Each number is 500 + 25 x the weight over its row's rms, rounded and kept within 0 to 999. Layers, rows and columns count from 0. Numbers have three digits each. The size before them is the row's rms in percent of the matrix's.

# layer 14 MLP up, 256x96, rms 0.0797, rows 208-255, columns 0-95
104:488442468473492502488450513453484459472511541480531530483527487526494487523514491448516496487553500488544512494470557518499499489473468532487484512512486503511490528529499491496516507494530517458503499539512510512515508508518477459491511482508491543488503536517463554535535502537519501476
122:506501473527500495479507523541531531531537485461511509520503496491471488464526504510519548537504486521492475556481429524525491484532502502475463476509521514489513514499521470441460424497483496516491447531483487529500519517464506494509483530507484517492526491508495516528498509522483504471
096:512549445514489491473517490488496494538483461508528522493502499503524541449541499521512501476508473468554475512492520489505496529498502433492486487489503479445450489506519448477548477486497560487528506503505537476521488511523536473477512518504511510556497514498505496512480495507506518480
101:482468500508511475517469464491498475500496491460450530461532487510519498492469460417517503517444497497563554489499505499495514502473545549488522487520529523503483476496527498514485483482472493541495485527489506492487549502494488503488485508485574491467489489499522497499507504491492508475
095:499516525466491481498512500513495527520469507493568495496520465496529518466476526467511478456524484515486504503495532481492491493496506480479520482477479521453465426470482534484512512526532475506510548505532486468435527512483516477482516477472545482452507531501520464487481513526489501498
110:459500486491469505501543504491498487492487504481503497481506522481459515508521523463508513518488451515507516545463485470468476467499473494536510464479467511461531475508479500481523473481468535474484469537465551458459493495523531509521491549530492487521481504465500519434514530530493491497
098:521490490470520514493455499527506556502516513524472479518478482489496484461497468491504465505537547483530499496508492493531509505468486480466493472521527495512443483543495468492473504513474471545515490552450492547508506499463470475520519540540466470473489489548499517498484516529495525499
099:505514478533491493481523482502509516487456511498486513492496477502476502531492516534505508479553505472535527464457505479472526493506518528472472508475475510541488533490505510505506546519516488540471448471527552519459479506488455443504525499502484509506508477537446487485473488508508457551
107:471551466493509465466508496481487506530547457504517479492530525495507545479476473483470513541552480493504514500464450531464528506542507468492480493526465442474496476501489489495504480502499504494499529471510523489447478507459514453508487523503527491538494504506521470528490478468506514485
092:501467479499502464513475494547502526519509513502505528465466472509529462456497473494510510529516492476496490510565494464479500494485482521486518492521489484525523524517509484489490530474502493510474478468499513538467464482487500477489486511447511439474464489491468551531493508576478525472
093:524538538470504515539504527525524489506522475490528501538525515486508493490476475510485515473506515517471492519489478524500531518529533535469512480529488501519530478510533471487506504500499534474522509480488488471521480502446446505526531475483490491438498504460475534497518513525418515456
115:495493484494480488516489496516466525465493509491509513482509502485484503519465490460486451532505542488467515537485506500494505524518492507507431492488422500499501485496501505525481499511553510517476501495494488568491450474447482484472479484494550478491475526538481491561531500506517523517
090:466510535527508510471500520501496556482495511512457566508497471554492507480497493522502508463479530495472493519514483497526483497523460492508507464475504525473486501500488524462517518509537487490480522508505461549470518539502461500502466520509509520518518496483536489519556522508520488419
102:509456486522496519479481454493509496461491507486516487527515472486457499475495525495496522457490553501459465530467505485502470455517501434539498506501486526493519474452487495504537469463466504502503468491529505521502482527499520505463502474523539508482469493487549504461516495539477538477
093:544483551502499501548529478535494512480484495513511542506545509530535492478509514541494556532549479485505458501483449491475502515516486489480524525480484470516476483560479526485485490571479520490500469513496487517507494487544473515506506510504527510499504518472505536505514506529495541472
098:515469472526470507472489451466575542519488487521514514472518514486517494510528480525500546491485474503489463456512511526513486432521502505477509470489474447487474523482479494463483494513487548509533514498502496504518498510517496466517526489528529489540467516522511543485511520453512485496
118:493475540520513499488505478502496518509532477512540562497517515477498509501516461480522491510490514490539512478511507508509494443489489501513541551514459546449453504509506498472467501448492531473469479505523518518461501512491500499516486538517483551493525548454500519522526505509481488453
095:461503501516493543527531472534505525474520484477484499493493483470482501479554500484479509528490494517524517501521475469498517468522503525440505475546488491507497506505504468494433510508467507481564511501500521509475505499486490476471469501485465487494457555531540502536512493467548514461
092:487518503481503521560521532498478513517530541526498532473513527515503474518467494496542513503484563550513523504513518446516507500477497480544543504510520530517531474539512507499552533479516504489518548485495488516479502513506546504540499513514522470545530490456488508507492468498481527490
103:503496531486527526523523527503474461488475535488528518524571511502464507504470495474494534476490463453522544483509488528482497498462470501505567514493476535481471459465505524483505461467537506463481510485503459483516513510469497520521479526495507500519495524460490470516473506502480474472
105:517461480451499523529484512530469486474545449483471526538483523517501519522501474507477477488506521499509467453503468503524487511514546497501511517463464525461507506489455516523491506500470508487486451500498476445474479479465513517487484541499497499481489502472541529491505483564497485462
108:511495503489500510500459509476469485530484516521528485483454466475493506584459529490497483483506502483503523496517513510504496494509485468478496490488526484500538498517480506502527539448529500510465463486516484504508462502526529514535488478478504443510503491466495517475499483418475495562
093:487519526497536515513491503501479519508477522507471545521453488483523505537482507491501543512576568499516510472467528508485503520476480499441509501500514497496531527494478508482461497472523515489474476519507528536533515502447515511501532517485471502495455503472511540511522474460483535524
100:505576499467528519488451507512517466491507470511527529482535537504500508491502492496490515482505527493515490510486459478490520482475493512453508548499505539541489514542526503501533493509518477540481502493506491532509438505422502518482489480495518526462459478490546481500484478498528519503
112:509545518534469498474505509484482468536494504486508495512527529545536478489478482489469470507475503479433509487497536539526536550494461532509506492500520503504503506477456509535479527530494472504510472527523449501493520512459535464504543538486505524513501506457501509512542481523516519477
090:519460488491452514508461502565517500535474488505481516505489436499492507462526543544504501508518491484495469479474498504524525489482486498503504561509513502510511486497547501491513527497453501466475497472454497511460505507487505512493491505470481464506501533464538445488485509563492523480
089:494514455499494508501531509530510503499519490473490510526493576524505480522480468444483513473503526496497492529540449454501513502486504546492494504488498505501477495495461531475508493470529515565505499495477441463497511514557461506501507538489515486485469470485523543493498479476516494527
098:525494493466484480517505519514539511487553496483522531526478511478500513531487473517476548511516467516566487465510458551465510509487494477479498481489491547491480489458457527470513483489489547539514458478534501458493472503522485474513495506517505483536528496512529494486506493463456512474
098:554484510523517485472488485511521505519538524482526495531550468505505497517489497498521461444505487499477472513461501477513487543517517457545473473535496482501532519508510500473500506494489526515514485487489467533518418463485516516449486544480503515465468493503498505509451487485511527511
126:516506465481493512510491480495536491515507480530501550528500524530453509477498524551526489519501468533471505476564490513469533482472477495530499459540487485508498507478500526494468463502495493518514469518462539465495497508502493518460500540496445497527479532482468515510553496508491496554
099:499477462506493515548502506500489517499541560489512478527494508528464511502520486576502515506492526484503494549472475507483514516560464462508492493455496461499506485478509495470504496524506444488497529513506449496522549484511476521485553486487531494499529494488499521537499501454474502505
100:519533516489521469560497535481479471520493511517504507479478496516546487541474510488489503522483453504521500524469532531473505506485480462493484506470484527459510501477486495481502427507530504484494534531495481458502475470470534476518523496505563475482569472484513509518497470507502505487
104:492469508528483501518528510476514500525543501527509495485556505526532504513513546517471480566540487499476510473488558522475520517490490534474512509559511469524480494457488502451473509529527509487513495521505506468502547471478483470524493520546492507524543497514521505520504498460511471503
089:527500473531513532543516491544506509473500521520510471525488474467490518491499513540542508503498528491507509513500490498493493520519468504464498492464469516431463483531498510450505476465467527440511500465520480482512470507498462523458486447514513513498495513532453476512494516480463509540
083:502521511505522453493462453486508505526475497475532521514529514524494528483521492518503509488525460468498482479534504525511460499491467520481505493491476491486543511477495479528492510450406486470481508520495537477486506515486514502494485501521544501437491521527493504539514543468524527534
097:479477503474545531481507510538489442503488496509481544481498500510477493472532473478522508502549482522504481503529448530505514527506518534541526522501471507506480462504462523527458491504476530548503515519477494513519530515516470479506522523492473531476464521524560524460465495509510495471
105:489476494502506509484466499511515474473513475512471519522482549504525466531495521514515446505580477505500503488533504527494524473472491525509483496533516540489484518508460480506501503556497466514483498499479490552481487513508465494502513530525529559512477504428487490534492476491501499456
095:485482477483500508473485502505508521473509470508494506530479475475497499546496497523505469507489454536502507475502492499560480569511510497485512524479489540487508527491482492516500502486458533495471508498517524445446507529550441482488502497507551466516513475448499462536479519492472528505
103:531516491504505486456500489492487477545501514522475525478488537474490530525458474500482496496479425491466483517483508492530485540455479510485522540472498500500476488469561533512512488495492493514537519513471518467512486518493525461507504508527464520533511501451470471481514509559523487470
100:503514490562529493519522503488491538525531426539512523535505481509497505504548486520487464496519455537522484456511525505527520518476535477546462511492488543487473524509502502512501489484450529512527534490517503491490486507488475511513522550493552491504500500484511464553496510509483507499
098:539496490524517504525493450456489487491510510491522529477489453543476510485489505510482490473479473498497495456490487479532496508475432490525467505531529520515524452467533489538515523534504500497531511467505546473511503478514489510515511540529500510474539458462506515535510478475469509546
102:459495503535532488516536473531476491518509507466489523489509500485517503490544472458488495509539485516506524481513503513504521466522484527438528458504515512498489482511494479459457503483480499478523512477517566540483446498482451510481494517507489530490474522478498505527575481521482521490
096:514490519494494458459500527470492492542536517473512502503487515476470478473511475511501457537440519508427514508500545543532538525470493505518470481511500497504486468520461481509502526535508509513491495505474447505490509529458480519495513547464488496511501518446509524541511497485498506482
105:541536489488519496525536454523473537471506486485486500525452457479505516522506478498465506523486548505484511538478520471504495456547513475508491498497498503479514502521478488512492557498480489512509490489521502583509518483435513529465492482500499500453516469504518499520490480512519526456
092:469485509499490483522491510500547473479486507459530500508510531492467503480481531545537526492501529528503481527518454538468490451490501516475495477489546488515459497513521522499550493518511458518521478515498528544474503502488505513465476516500531559533537491476465494545508524473535487475
081:558495515525446470509493484490541522531518503498513507502501523476497443487466441523471498426522500502532482502498498492512531513520504516505521526503483566532524531510479474512519529486482476578508503486520497476495524512535488498524519510503485485499488512488446478493487481505508482512
090:450455493489507519477505485522481517529489485494517475475502492515532485483478542456497508480509472521498522448510511498485532521502473529522512521494566494516429500522483480536470464508454498489537486489521512455486514506529505506490499544509505481550523492477487487528496461485451491529
105:490522510543506516565525510476521453515484453478458512505469498506500500472495512508472494498518478489473496518515503488516504465498539487536505523483480456494499517489503547521458434503462509503488507478509519481521516516494512496521479486505523472483511405518538543506492504506523496465